{"d_model": 320, "n_kv_head": 10, "d_mlp": 1280, "attn_scale": 0.177, "tie_embeddings": false, "init_std_down": 0.0, "train_tokens": 590200000}
Each number is 500 + 50 x the weight over its row's rms, rounded and kept within 0 to 999. Layers, rows and columns count from 0. Numbers have three digits each. The size before them is the row's rms in percent of the matrix's.

# q: layer 7 attention query, 320x320, rms 0.0609, rows 0-85, columns 240-279
# k: layer 7 attention key, 320x320, rms 0.0623, rows 0-85, columns 240-279
# v: layer 7 attention value, 320x320, rms 0.0663, rows 0-63, columns 240-279
# o: layer 7 attention output (transposed), 320x320, rms 0.0596, rows 0-63, columns 240-279
q0 055:434492471393486426621580514485529473472528533430469528480474573476526487495444549430526523445449466473557496563514495542
k0 054:492473512496484438525524486509503495578490479564552522485483502511541599457432517584546473526480543533387491434618508454
q1 051:495487542336504487484605503582457438458469552466531479479542543510506418506483489466602452414481475503586355483442425381
k1 053:477505532534558512565473528559449474564462468510532533508466394514469523566507527551499496524563533457474584536495522614
q2 083:445446469536549530401522592514567462442480552550519541630586462461502516489516555520520446636521531508483540611425549488
k2 080:546494578494467574615548477493513479586523515562560448490484533491534495531458492492522438482403458549567419417574395519
q3 079:528485489464605550507521475423479543581512451520481454449432460510436484511413461490397513464503485503457525415540500473
k3 071:443488473460517475482495476585487484365423535404429501548536533531537449484536530399582553504591475500469488546471576471
q4 072:488542469424426489461451577501508567453535576570509527606490480524545555496497479549501454558474546450543553541391454620
k4 076:394508513543453449488526498520539519364486429486489504589498502552497517381498572469554529437557421440527532550507563502
q5 129:505528565419439544466532488459474495528529447484546546491488462557478472588459429405365506504548554623457554417565437555
k5 118:452478457530487392412476471474547590464469411441434491613534460523484486418478547469535601458591557470517617607488522504
q6 114:554459516568450501555498460498510470515472518494357557518500583491527482503424608587624473566502435443516512634471460458
k6 120:524433534530507479417516485450554600461426470519435514551499520439435487440477527540509501478576515501477594556477513487
q7 100:510510528536465567560516537511478488516534556542600540450527512580547529609442429467435472674560503590553558473526413464
k7 103:533461532470483572530488501497453489491541525556573504510478480521449522628503511528466457537615441542450513470474468418
q8 108:529424592514547474500444463445481456456466490499470578493508586464478546489437504558538526501520500558438535519554424511
k8 111:511462547469472621565508488531462481521550550500493436504516447460452509488519444558503524577502537565479498510410534498
q9 111:410476570529507500522482530562580587468510503460570562578448469552482450482489445511544467486565492474548531450602589552
k9 116:457551518567445524442524526570444491491485554460442626652494476523359540516523466468537405567467505448518444501485547480
q10 103:530480450516538463436422536552465532454468519594407429532501557424454484500500509485457547511488504520538525522541526509
k10 112:403431494451490488468472490465477548406527570542497536606483540489484482583580479473466515436548518573504479498519467584
q11 109:516510518490541559538457570428474446453545416488542460525430457574571512572409486476434482481492489527462474553470379488
k11 120:541485555508517581608496525443474430478567481564481453453454495597598508575499461496455438517426526476564501539505452470
q12 109:534456523516425549435478457537452561460520499524464463458403575599455554450451473493464505493536488444529440513502518503
k12 116:510505500532407523387489461467415463458507600500532501510539579648424485460511493457491436470503489560591478555525526572
q13 111:469499524536488509554433447494470522554540544575465536490442513463506564338551518548539468441571470463494542528403578586
k13 111:564535502509419467525414462539430507430552545482563650480474455514531637352515480485574460446477488561501377573466566563
q14 105:463464510532425522497487459488488540472512418573567464397466430412517484552552523488446508553495431519522450484534458541
k14 106:496393513540469440521516516525530460603529517549465497470531431447529516609463489493498467467504416568522547532549516500
q15 114:543512549498548517528523516537547514563484493504465488436588512514444354548516502523501481473560563428517547511465467402
k15 113:502535562514503567494526496481486475376471475492380407465540431530466503539523590545508460514493542493608503497598476400
q16 104:552446433488485435538463474428517587450557512543440551417538537568486524485502450480499454449443450610557447444482510482
k16 114:555500415388480534509530470483448557431463526586488463505508520389405409472597508439564583505507443486469496508511524527
q17 107:532458501477478558511528474616542521449458455526423525592570521532457417561494522519478530485437462528532596557471399494
k17 112:541531461465477530505544500543528521480520468428494533516522525524497483512501505539541628518491445512452452527565481491
q18 110:449464486522480601445499480479551548370558459439566531527537509457478474499506511445497570497588486530427489556507530500
k18 118:549485465538517481494533454459558489545542484491556576564459513496500493479427461479502537417505419525428561539406531462
q19 108:552580478441520387451419577458498528502561625455599459506513420527465451501525447517498629544578484555530546354558552474
k19 111:578566482502503504438483543434487553632436559405710479547468409601502472503498495562476520509475482548568540479472474424
q20 110:366580481586547438466528554606558501518551493443573552436581446491467532461363553520545498570474614537462441465496474514
k20 118:449508535594528512439470537607599508492466462623677487493506508368476443513460535619443511547437523441551545511442559484
q21 111:474494403589529504519484478298353480551528501572495512539448424560501473322503498492399517487473444475493538446459440466
k21 117:503563450539552484497414485444531544492353557557443425512387489572492532345608442475554514425522465506576458490462487505
q22 108:611510489530522453496504455469516472578545458493506412423404487448510464573506514564568555537430511547522513534491521518
k22 122:535608470578468415528406432446430384528532475507487530486526393462512448586556460468523550531479481483580443502543479469
q23 106:498484516548472427436475489511634541563523456522565517497475468446485489529533443499433497468480561512481418557492501536
k23 115:490463479487450416498487516530528473536556392400522504499573465460461559403576415438409455425436566606504380536453468564
q24 118:487523516461484598464472554451484475486449528516431478463557364537536573544549460499464514533551437511401528491505462577
k24 121:480452442548460467547492505442430501573511464552477583448544470429505573524547453564480545547558489571459483471443418582
q25 105:485523455563532510439496456469467549554475453567606522488569444480509574503495562533482458467591523510479561579411436450
k25 104:567472496498444489532516507591445475542441466573547563456513505497551543487481529487604512516501407528498490496408449466
q26 107:407457446504506481413587414497547530538411527497488525499451526519566495408514499538493503489519578484521469562516445495
k26 114:413514448506484454512543467567481522581487500481527407558470509498561514368508472486420498519493511463557510586539517539
q27 110:552542606500483561514448554467442546438470480490432623469517444529532582434599561649446566485544539494582558550446470438
k27 117:480423547512513612623509511412431478461522545540420557505525508435472529389578540596475519528556458658591545538512499505
q28 116:553496454535544481595631551384443524641375420517433524549543458558491525459550422434565414547580427539478422526524544487
k28 114:459503443576533482568527527398475536566480497444416643444513541532456537430420512341572478510564461521523519521567501488
q29 115:509516525449540565499572502560485445462502522534522568509453430460584544527519515446397479466513520528550516466565507563
k29 124:495578512454461470571500537510504446390503508515447521566542412507452533459447549442423461556448487530611485481512479522
q30 111:556450401561399531436428539423547565518564539457472478538522384549481447496628464567512384509391554487508495475492507498
k30 122:516486558533416530493423509419599578452511502509464532515421397541493529565562500512458378503473565485467582483490465524
q31 106:473552601475501478514536512419526523495514508570453479520593484525418528514555536572588481531455422490477487431578506492
k31 114:510510577486497570528504539456467476603481462593446519522495524492466502562488504506470536442489392477568521463524513509
v0 103:575479532456532584456526497499466537566576511478493536466488415509460511529574455506525478521492461449507429492513495514
o0 107:535560463541556561559533521433412547491535491502539439514521447492526549482579495462494585438583496503458510597501443373
v1 103:506552475449404501436537555455554503620523460543459477585474425469590512424544537509445524462447565564590547420489576499
o1 107:496495502499455606553504553513495501501554566463506430499490467461507424486398475544421448524510462517524478502403546594
v2 098:513506497518522569508583459518504530500477597463558494482486387530488510486566513560599554527554528571497415467466532530
o2 104:560535502454528564393480555479552519418426510667471547472474508570580547467456541494498495496458488408483491459448563500
v3 104:455502577482413549475500560455514489488510518471492416527537446522564531531411542505429517493478449443524518473497482522
o3 101:539438456523551450510483523575588503570474484542520508577670503469439472454514534506520517518586506520493537472462479470
v4 103:628489557480645502411531502471473560512502526592534535437423444408543559451466476511445531545502557477392520577540421522
o4 107:499514392471424457422457499482540453488630439522571485516464508497483502534581500401466592429506551457543586479457495550
v5 097:565475468471467456537434547560575484562433470444440524459431560561527565503517446556528554491465514489484558461396485580
o5 106:526472465476492521454440471554514477489543511507484445494424456425440487552497535574515591416539579491513449549490519479
v6 101:575490492562558521557531404497542518435584485445480500545507492469477518499381422443410597521503556458528512616472472534
o6 108:518523469427428508495528463476524476466501532505548421506499631520480469473477526469370503417491469550528518478507494508
v7 102:546467490479487573437505542461473530468464561487515525517506490487462476480566499535530546489519466453469439411471505559
o7 110:508506556406477558545481551588496532517521521519479434527581430513597544472487447515507443551510552571494481570573501573
v8 097:538399431450520499511430519461459535476499531484521494427490488487471586567441515502495352460427611509462539474488592493
o8 103:470531525508483539432422510506472466574527476535499573533435538522426421478541560356470583572390501609661540534562481443
v9 098:550577515535481517553498539498563444509499527577563502475497605555439568503573476393544426473470432517525510446476475516
o9 108:510471433487549501533489493448515572547445556385519457430494509469531527461502538546595401479351558455497500609526520521
v10 105:525478518507534511440514492587548556469475537475461515540614452571474504499508454496521506496522463476564510513506464378
o10 109:547413480504540521528459527527490469468515398544577387423473462504496554564486493546490448441561549467480510519429521452
v11 098:460459504443483476516520487393547474499608507578553491567431486543459492560551535434541469440517529418484493550503565487
o11 106:505524486465531451565554417501502516435473437422471583537515396539457460458557532496353405445507567481475409503525467495
v12 099:369436492563476488452368434540490489510469481590439478513545541547404459483454540506494481501492494487406380446536530449
o12 108:609507565444527554515423502469539523512493489626531518493552488476555472514467522586615488588483513569464489557477500498
v13 099:562435542518520493487510472481515456510558530558528477481500485609567651493478500537489558431529496548402468571448533411
o13 105:541521475401515484452508532555465481473413464624490464507509454543463555496388477589516488429505566487510465514612491482
v14 105:485577459398602427554544508587551488482472556520564483551491538541563485566467545450533560468568484472534585500479457532
o14 110:566545453522528490499447488507453549520496547631477490488476615511490562389419448443516585480534448456506517533540468473
v15 103:488411454397533554554417511505536418541468498463426512510508552492443473543571551479475501546512432452569551519559517513
o15 108:459540558535599468396504382493518524529519424467558595463480497451503560501546561573535547484500490563451465476454570527
v16 105:510601508442533481412451475494468461459498462581460490497480514521575525451498487627548422434504523505446516580501529538
o16 106:476576407463501467590559455434471427546456505519602569456400473512491443557534448410513472609554487512476491438560400470
v17 105:495577427642542629436520438523605470389504542600473551493501515591502452562450505599442461507499495479472440560511489526
o17 109:576537458588524425577466507456472450573530503404544481424473476529462580486405501553401475456451479500534558546483516496
v18 094:560494524503460597530499457501469503577536443502509497471523417473659591431470527474500440464369494538542527580505421532
o18 104:515501410510390519438462523422469388498464516500456522616527450423428596459514461590470508412437463472520418530473580468
v19 110:520500471525558461590541355476527470466518512537525441418462564484518481523497544470444404479582467429487480424458474466
o19 113:458549381468438411512525544549586496503468476405505426492479465523498478513487462548571490537502518582559490563461546548
v20 105:468496518406506527448494541595504483494423516576512499426398523579512595420500515419512594430480536496451436568482518582
o20 111:531372464425480489558615521477532455512528456531537465422531568470611508463554518466522484561422469489490506455529471533
v21 102:476469475517413395492563455499470498552476555493515460435566494442553483434514505530622506517504531588525529504489520580
o21 102:442435551550480521502519503384510467512515525563505496484437544480612573494480489429393464499381519551515545556473434530
v22 109:607482435514370488482519495469497487516509427591458523518512540539489460531400603471413459425549511421434474536446403411
o22 108:464540500561499539464495546354478504495563521490653528520518456549533511462517402626513481483482539536506467518621538491
v23 105:464560523519592460491524429536510435525521467557496506515486425571456484552554502573484424507533407483343385555473520485
o23 110:482496522525511591509551581469472505632467498510498380467505548438516573558550494397492567456542486503503518508522484445
v24 099:554545562506569554518539481513483495485524517510568452458470555490551510557479515462607468463512472534487575580419510434
o24 104:456558455470502427506493447506557539471600375489481502514526568386471519439450442429575501475524486496410491528593463549
v25 104:535524484486453365521459584491416578578567507522593520535502457593522567459512567526523472465584581441564501568565526397
o25 108:485522619481573521551520547427541481509555482544431578457524548439452443608493445430586445437524511611484486472544528543
v26 102:531490480491425512536437475516526566538467447445457497536480523506580511486586565436532466525494492444431539501404499481
o26 108:506525457440505504582482475485489519568535445505520493406521524555438456427537494574590581467548475503514489450579504420
v27 099:571497550451465457643579575541525494538453562469551493545516525536469419568542480496605467418426490543443437631535454512
o27 104:475547503509443465538570447515536462508526548550474527528582514492610555447583459495589359507451478487582523436461558532
v28 094:474554551509446594572533519462507394434479510540521575496531508439512492558466613498492615551494488486441561495557531447
o28 103:468451512525472399518495510570476551429428541405466485547432401500445491506471436624541538534401453518514469533477432485
v29 100:529476404453573512486476534484458380489492493510517351551497481526557498457510551478483531513493458483512539449423539520
o29 107:560505609491394501502579501562438493496416420417519502565475514390463472485544498513497489429582494435504519509530477455
v30 102:538548483478529490489511533506489486544499522421548504459459521488554450510511499452592534399511447503438423517558543417
o30 105:440505526489489577497456560504481422467425517486575574541471441474405436473410553538578555546566481515428532584420547489
v31 099:469564607617547530491503435437501437511491491483434500508478601517482386509545410511520458478474521536482583500463460545
o31 109:494443472493371546558472555499550499487555483467602532449421489521572502472377565477480497482443547487506476541453439479
q32 040:466464449379450527559524552493564390499555475488501474490551606418480632466560515467476486433501516507510429490558439433
k32 040:615519562504496524573475526536410511505607516533538406571463479587451365467541417576549495532480450499520603496483531542
q33 040:617544517465584432479534481505516484632420521419546479451453585472479449602488451460547561516549462558446504377493486628
k33 039:477518463573436525437491535487445515394510450609519439484417557585467456512458434454485485545444572564527486554520512420
q34 058:499481520491425516539404547606494483455542575498582463542592507478513511431475556524514501503507484493525479598481482517
k34 051:515586458524527405593492514430570575490518522606496481559415395515499447545443500480503482438547455459528461397519526487
q35 048:465490538458522590471509488540571457504354613501421456468593520435553546470477510562470477547590498438475547444474437555
k35 043:541468445553418435454582487547543507534511394522519498470503508527527413549510508523451465500465511552517578543613477415
q36 080:539515481512551579501559485601464445569472476546397532382564516492447504542434536561524610420573467472382531523577477468
k36 069:414525527472515534545527534361478510489468542476435489487515510535597509410552547490488487493461511549514463539413577539
q37 074:422504519586512549444503495522468483596485455518508568456474497470564511556469423430460526565516576503470565448590458511
k37 078:476440505568516525478406532407463555451434494504435558445500487581514531435484436552464443567537466528488510595473573558
q38 143:466556547560475518522437608464512449522463578478506551536567467595489508544406523530542566505502537468423486465516502624
k38 127:480455558504541499558539539441503422499511614433508587563518514428495525533466455554411543555522557562493548499431492449
q39 127:432516507457406411454594479414529441552479467526516446416509537491499532539579469548510607407485527421437520467551516464
k39 114:484516496475462456566565534486552441694528427481542499507513532508568463464486485506446522425480467512459476456489430576
q40 143:438566448550487543530501498511476563515517512393542420462508544631470427548565482489510351469490406493480480541515598430
k40 121:417404528546485517534567518556538477527482510457570473409480544603496411514492531525544484500474473473380445526524449443
q41 138:540506469484538434446567603511410483511508513444582526446474468523595489538461421429535498430525532428493537506506500501
k41 113:591573385447521469444464475469374491558514379452547584591484478536562586594500491506473454490554500385490470459441536433
q42 144:465567491594536460561459596548527491522467532516511510443563497564593470529515513529590443441469622600491427572449483504
k42 111:459530484515539514490455531521596595471559493420482483491517499492488485484437461532511454543476593437468420565518522546
q43 144:405509402395421391538538476477567572554560512536503539524463473483474506493443473467511500488506443506582452535530528451
k43 120:471474476504449400514548496554536469522479548508575577511499433543429567495515488473492476385408429535537438529536596513
q44 149:454545438624545523553561471549520533525401437535417522445556479442447554450536558456432448511553458504527534554605463483
k44 126:478499451528432513546504478462529458514483449529495566483529581402481554433491520468435482481520440597542459458621467484
q45 148:429440468460508380427443442477555506431485502445552520457492570487440428467467549574533548475398527463535437547561489511
k45 123:549464373495500501514548455464529482510482527516520560515492554474484505458518418484401616417379539501524467531570513453
q46 143:510523661572423520498580546559555424455532532537457516556451471477562529581454526451579507541474474530535401474490524510
k46 118:368509496382476448450496491500489494480679473583439499551466510550550522612454450475501479538467536505488456497587522540
q47 147:474454536391492562510457432522514407442536534506448500510438551521446483506435555535510446504449513491463552526426487550
k47 119:493475553500403500512494460588501461471470478594537502545431472537462577427582566587468458479545441405394463443508445617
q48 142:452584499404432469519533565505449497424500440452347437559506542467505385541451485565498546603503420420449490582493514501
k48 117:505661468492460462467543493411474535444603541450448515508456464414494452495366465452504498505451532576478509536463477424
q49 145:507589492490506450470484524420490517476589467501549475571573426543404463613561538568535534445447432548481536436567545456
k49 122:524509488450497489495466478403574549548527496428480547504578484635532543606491555496512505411591467509519480505509495472
q50 136:553451468480489457468514478498545382515589502475544508505523442504499537508397474547515534476503516463459471497454415542
k50 121:597536575610518473555462502463444470486594506445622406470471465578506455506512461480574492456361520495529405479519439537
q51 146:415458497425500410515538529513473471441492488590505484477449488466482446501516480486479490474499518558497505530523464531
k51 124:530420490511548453513497466511485477432551525480534422530555475475436422453509496454563527460520577495508490518463479451
q52 143:455445551565467472518539560497630464440561513427521602495558550558494461556464493502536647524503494556486454504458453548
k52 122:539579472551482533525511510576510489468531446467453491503514523448482475497498496538419503455526528418464556571546512501
q53 150:462626413509566523499468491564542412461568496564562546548541507463492557545498443418461515480423512432485431498546468464
k53 124:480500640555478484554507486509520479613453438600494511488436560454529484604442546478408474484441608419456391472418558601
q54 143:501547518522555482449471549587520496489544458522495464643482555523496485580452386443409493463480456496513489529534523535
k54 119:426488571495460519432479508491569544467551445488518506453571607449437417522580489576484540531479638491478469506496519553
q55 156:468514500480507579515622554495591463490431503459499469598506514486529439538459380485556474481511499474497474542623520533
k55 128:517458521451491463542524496377503516503472387386544501527523496480626484562486532522443454499524529384527487548606498527
q56 142:478452509516486571487635460529578580513607499482521507467540482505520530469461566506519451459441555477456450589462462549
k56 122:476583520511396447482515456524536475440505441461552615453531481505563577574473501540511479450461516434522463560507492481
q57 152:453436504515430475470500560555509548498459626515499455552555503476547462508610558497535578439511489555432501460480545484
k57 124:473431473542519486458539482544541469470510576487497510519529565498582546542471434486528563365507460570450394480518494552
q58 150:559656528465457451509408488464520495498478512497484513573558477468480428503565541546561603443470496521539510484597501498
k58 126:455557554450511469495451435368559538490450531419471401528506537440569489556478514521481473422484499556483513554505451529
q59 142:429401506553480545502498484504531607406470485567424562571520514524506643515567510426422482413444486562536478513529453570
k59 121:518389492464544480473527480463656488506491540458308633530467519497513508554509460475489544452543505521503454499510510563
q60 153:505436482537503579418499574487487558481471568490480525418518467398549481488526554482429550387595525596520482528557532456
k60 131:489447530421458468525499583578528519511425517543596519450378492412473401416514557515403529556481410596567459566556493531
q61 145:525490556445493553451452503444469498516542549558513443509524570488461440551490508491493490469538488425451492560376511500
k61 120:480460541389431573502486498430479466465455601534514526434461502457513519488454471535505487371468515556417542504470451515
q62 147:503462474465505439491525466555555475460480460447608543541507538509485444563405416521490474410505480343455603512557430575
k62 122:554543496441532507509549499543452483446443490422534516630513495543410446574577508484534576503466479459463414451435527535
q63 142:524468459454488519469507497556541462489472498477498491488563473490528409536542526445503473532445560436515560537490490511
k63 117:498399432617506444485496490497466418500457459420551461495583506498433394450527458511461526386553523451496549475521506501
v32 138:505478422562398495437467490509541502492443558547409534581531523456603536531389519515469464476563516475542441571483487560
o32 136:506538487468511553435535488514459498411571562495559538424537457605427432340513495556485487528484521556482545525483508623
v33 134:512564491447524427528468448459523462477528568425494558446549531526480438439548518487468569534502481491459544415407498555
o33 133:559406494545474459552522429482484495441589437453513420503438454506579441472479507522481493532517584512412491560471463391
v34 138:511538526498446489465484521459523569464465490490493460474492486461544516453484504417503567468500483491543584486564475563
o34 140:456526468657602561469488390471579561436471515524501502477526456497506454519479513547477514570443563527520447541480510502
v35 142:475424561405498513483640499449529460507506560465560533555429601471446460480484516486463418504438504499527569553566458529
o35 141:412507526578561524408478468530495528528587412460453556483531581495470541529489470388444587560442435505490511452545443514
v36 146:449534497589437478528588595486498481471502507525527385496500453489473556458447381487423552505532458430516562543492462510
o36 140:521552545419490453434573467457527509482353526484507501493521474536552515552471565487483521512435487613567355481557499441
v37 140:499574495532536474498434460509550572526503467469518500513475580455575496484543520559585550513473520542503491567445472461
o37 139:540491579380492528604523446552456511452594549579479504436552424424471451569514449480562479481451465496466426435482526491
v38 148:526503515581526559425517484544594423515555464500473452519448508490518536521546509481400506491514514485518494467515498491
o38 144:538494421499473536575451542454425477486484516424462533491520485539459407457407478594475546498479474472518390504406572497
v39 137:437602594450563563539458399505552475499474479478498559512522552458434464525505488434548440412550475528639566477446510476
o39 139:450490513426471490441560574469534522590447498476522533455417484543509611541478515516540457474510588453559428426383542556
v40 144:503497525445527518580361470540541504543497464536489497537448483528492514514501535487478519528419568455501580498482595591
o40 143:506410431371546503646404470495494480432559506506542507411494508573563545465488495508534418513567453554435329551565404502
v41 139:497456436499512605504433588512517556502505527484562472457552469517508465452486442436530501501449488371527449605490452476
o41 139:520563559524531473452449409461432511451539442556556526499526573556419412522481443523523475523531515525481425441483483511
v42 145:424515447518562431482557572419454486553484433567561477551540512531394539487540475533450437491424439486475510486548591555
o42 144:488510413461570503548437415459488456534528506467484495553540418562504508484501555470571419481529497626516420467474498369
v43 139:525473614554443435452478555525536506549575532424517563564500516489515500515546511510437362466439498518475506550475515581
o43 139:475518521492479528511535530570542455501463436578512465486564526408613517471526505403502558485543487504532506468500441484
v44 143:512566498603589512479446487465464595515556446484530499540422421473492495476524436516511419551531464445521487564532531590
o44 141:578474494584542628547468452447517516479462502536463492491445498432525455558454518482493482486472548430390523524550438515
v45 144:546604449572474544542513525580479539473516468482517491513587511515481412496518575499449438483470528515544497459478586557
o45 144:463524524455519543560598504504556408471500442433508500439377460446500523564508541475521534521475480548526529543548499533
v46 136:439474503517444501517473444528494520444458512521574490601544517517462510505549497479435555550458528495499466498554552388
o46 139:602502496598445518452498543500525473585544445440526612443492526478488530480493513651551381502425415536542458529489418502
v47 142:445502469584542467499433471472504472522567478475425475458504524539494488513451495442509457508527538446475554489535512514
o47 138:574516457490560514509482500562551565445505534475516542492550489458447491543589508533510461443485458523520358490447462487
v48 140:488458438493574490452513570493437479528456534475550475490453528560496564549531530482527454522481501548426483549523536488
o48 139:486557561532536552476407596530509454448504511503532485548512528437509538532520481507440478503549542394539584505500487464
v49 150:517495433480523516478462539553500508446442455489483393471517475505554545511442555454453450522469558506450558487527497454
o49 142:521580545479483500441517446510459462540546434489493548386511521524338471528479577445521549517526516434666591542497488483
v50 143:451497537410576511379507501476458492521523474515472467546530453512470413419434444555423476508586486495462450520480521484
o50 138:542579485450534543484577461472533464563544402478437467473470483500405539463524529326492552528525475467503506437514475500
v51 140:435522466551437500511433488513516585563523534500483495495548427572426500505554593462507549495465412589474583473533530603
o51 141:504494559468628449519538451461449428461492527473413567522460521469524485424463484604465471594506501472605464477498480454
v52 141:396592592487398481492432540578495473458447522530408532544610441518468541500460471497494548527466490503474545395517482449
o52 142:579499481456415449463511450523527458568471497455507505485548466554451522458472587499490492537550432482509556510482453512
v53 142:451417537533538547452552593420543505495513458473465472538503659578445409494460603375543435498510378456511458596435495484
o53 136:366497560446442388522500482582499463476594520512500513498597530478555627465492510643415528511553485473513460444473508514
v54 134:492607483621474599493545479544535440478564482471473408477538483533554529466475594480486465546493589467462401540438467447
o54 137:534425445362526484455533469472553478429567552563454484519515586596440554570437443367534527523485474468535549511432509495
v55 134:495456550406452506432491412586432509509449452505456579481533496461630506465447533541478525473491449517471520547479469484
o55 140:459583529500489457567556588493541511518499526511498524572500487546452562461531449489496407478472487442596475515538558517
v56 147:473482646391519542408561547411504398492454463519461594502457412553521564483489495524505492492563544598464447543488545519
o56 142:460413486592360585572522422511489496563528543431450527451454552444482474532596503521451438455493506562519566494504553473
v57 144:526558587511468596425465558472428620581431502449397473507540531538660455463554492527501494532548499523519462452537517503
o57 140:523484569444487527540506537428463469505553504512482563466491458473413492514546582522483567517513505399543474406511459496
v58 142:521463380466470581543514538428514459502595504499482421535544595537412506495421600458465428570432486495606493498431448486
o58 141:465582532528500457453486465535439462449530549450505522358441564521464625464581481491515479563533410567479598526475551589
v59 146:555508535576527514479560538523532481607544584533518491616511501501467454475463554470477542532487533377550425492501497462
o59 141:500521472435507446475391556484542527511474390450507527476518387555441466493504429512536521471534473461467600476495586537
v60 137:525453560551457493488505471476570534437547571517534533433418463468396531572557443497548500549530569523471543461515525627
o60 136:517500597478483477470521535563469456580442624446462440556507488453543522485505501424506521595457466514567407404542438479
v61 139:470512514509489511499594467494477548449463506449465425502447513520473541474477495490572500416485515505477461457510449544
o61 138:463560441563522534542542545463515540369491476483526533453506513485428614608510438562494531484480511478565544527459514540
v62 137:515400537469550637491490511459516419487500570543550460562523499433498533512423498443515451565503590592493503455558504521
o62 136:478483624441503427451555508548455555480480512481499551477459575514490441532487452451556446473475453455530514447554500516
v63 142:619520504447512556530571494581474567461495482457498516459467504454436492476519574467504511460513529514486578559527469517
o63 144:513489463499494489501497532487509478539589471486508491512492605523502501510471388613519542486445570545488537515561579500
q64 127:468463493512508518522470411507555516510483494527554394523546485440446442502554503375478615566475566460580537484500517539
k64 085:538504476563450483531521519573495507503499466457467463522556518460386554513415404610441435486492620569543487477510417538
q65 123:403545478571495517485510570505561465355529475547498483507495515464468505485563577514511482376489516437483430463598497492
k65 078:423539523488489428660461521425490466501500427477537441560555521366476527445480441513481447489492594566576602493520446479
q66 107:454604494394395498608498588526469466499524552450423476510513615503475480496499497526438559469569523640530475459619392454
k66 114:520519449582397529363575451480486508427496418502310595544559483585468474501425483541540444509477495494490498477490549509
q67 119:539555517424473499584455577591417503548539487402541434498546561452439559560531411560399577573570513628590561470567445440
k67 101:475508504433453541564494439503532485512433484489416478507598497399407466547405433492407544528464498587581475403468483518
q68 095:455531508380460509648397556578502486426542464446572465552527481461510433445562487571468515572558492581563456519508484416
k68 094:465493512581487499426598430548506494526585435437407431589507506538479548527397489491567523479562561485537457496410542540
q69 068:505537463463508412634471578531460392578542488405576440474540511459564513503532472498458548527520520650607589521518409367
k69 070:530508601531609396526465560577496469536512512447598468557497534559471611399535510495484438534522546476444533578516565420
q70 099:533587501413479449592507568552431439503517471495562449477508584481550541533529422473405574474572513660585596447545436419
k70 121:535463465516532498487474538486481533506489521495632529449405500549589464494581580506543478492530447442396481586555475509
q71 084:479518482483464546443567435525482603397452553622413505574447519506444519536554493479512495542464413521520474519532553514
k71 122:546474536523562510621424526577473465533518474507645447440454512451497430470520520477454427443486532487406449591542468535
q72 090:518472545546463488475461476418525574540523437491472416605532460478470497547481450466506498507490515531371422511482495509
k72 085:532548567543441507575544509507519469528510483488436599585545537516475496463447551567550596549511580417453534507492480562
q73 085:513439574408463512489572455526492448472549531511450436521539569438473541544493550439472498514487425472535515555558516515
k73 083:506486475488594536519499448667511491477452421533477476414487469486418623535456557508519532450532613516546489566493486444
q74 085:471521388523412459536495504442568462579465538475469439523468568521414588503498562485467511502555414537425498556461449497
k74 087:483500530476592526533537416488453544411479451541441492524547516523528519526467461473511468484458496409544474474505606453
q75 079:426494439457489482466575448509515427494457516448411455433504539630502523506425555534444355525476487513473536423552507512
k75 084:440504619531533544559565480527527503454506541586473474485433493518528526421538450451528534516474425474467574467506612478
q76 084:491543528424444512540506505482445431540518504478393475493531427619616634443444631516525426508460454494467461493543522556
k76 083:543415550463596527474587489514610506462403454538521453532506521461515495509555517455541498484542536434487438531445537567
q77 091:573572523575506435385498539521523520346504449523410463524442487571466580514532457451435425454525506498588487488523514530
k77 093:516552406518475584546557397537457447535534542408514502495542588416534467530546398525430419607452542452501460391471411578
q78 084:486469509424453587566570531637503505563527567545467488474499409500488378458513545574450522470500477540530506510538504508
k78 083:475453443427489415466450502477477532518492555537417469456489556450477529582512478476506507532531491412578487469479515562
q79 092:563511451462537515443453470537425542568581524535490383500456548508557505420518486478541558493472631464486458514565465470
k79 087:484510518506439513565522395518497529499560474446438469489429476451530443517505445471439468528447488585417507392499446552
q80 086:509579530495508467421490526503543500566487542389572458502546477423526508483502514468466518560550489485492399576477433505
k80 090:498581525406513501513433457537448535473467532475653584427499454517422612520537549530517586454407537507579436471479561472
q81 086:471529418481509486601480506521480480564483571449545472425537446599572527542453489465402504480486534582446486553481509455
k81 087:479513536415472510503410466585376545472463550504532434419495495445520492432546495463584507555470544538511495537514465486
q82 083:494579461546430529545479522376457363516565424465615597463536580490553495501545510412467547443467472543415524399553509474
k82 081:472550516531484446508475500436502508612436562465581473519568458525465559556427460530514481567545491538576481530450552534
q83 085:455440502465431519618495538455489434471508564426371489508518553472527523547483523541512443433534561485526497507505431561
k83 081:463521465516535488455443453482478626510531544515441500381514438438400442448489490488424514584364538432447548466553404539
q84 077:510480484442599465458550579458424478488552522483597546495422434572505441435538443522482470539504540478569437480611551516
k84 080:407547540480454511507437458547521519460549461408495432524586584537504589584533597584473586546491471430426509565442414518
q85 080:554418506407576458454565524609472538495567435503425531370485389450467470521577463512492520552530570442441474510553463488
k85 081:422448487555535563448533481490515485493489526485520443529431562484486481479476519437476650508575503503537507490533522464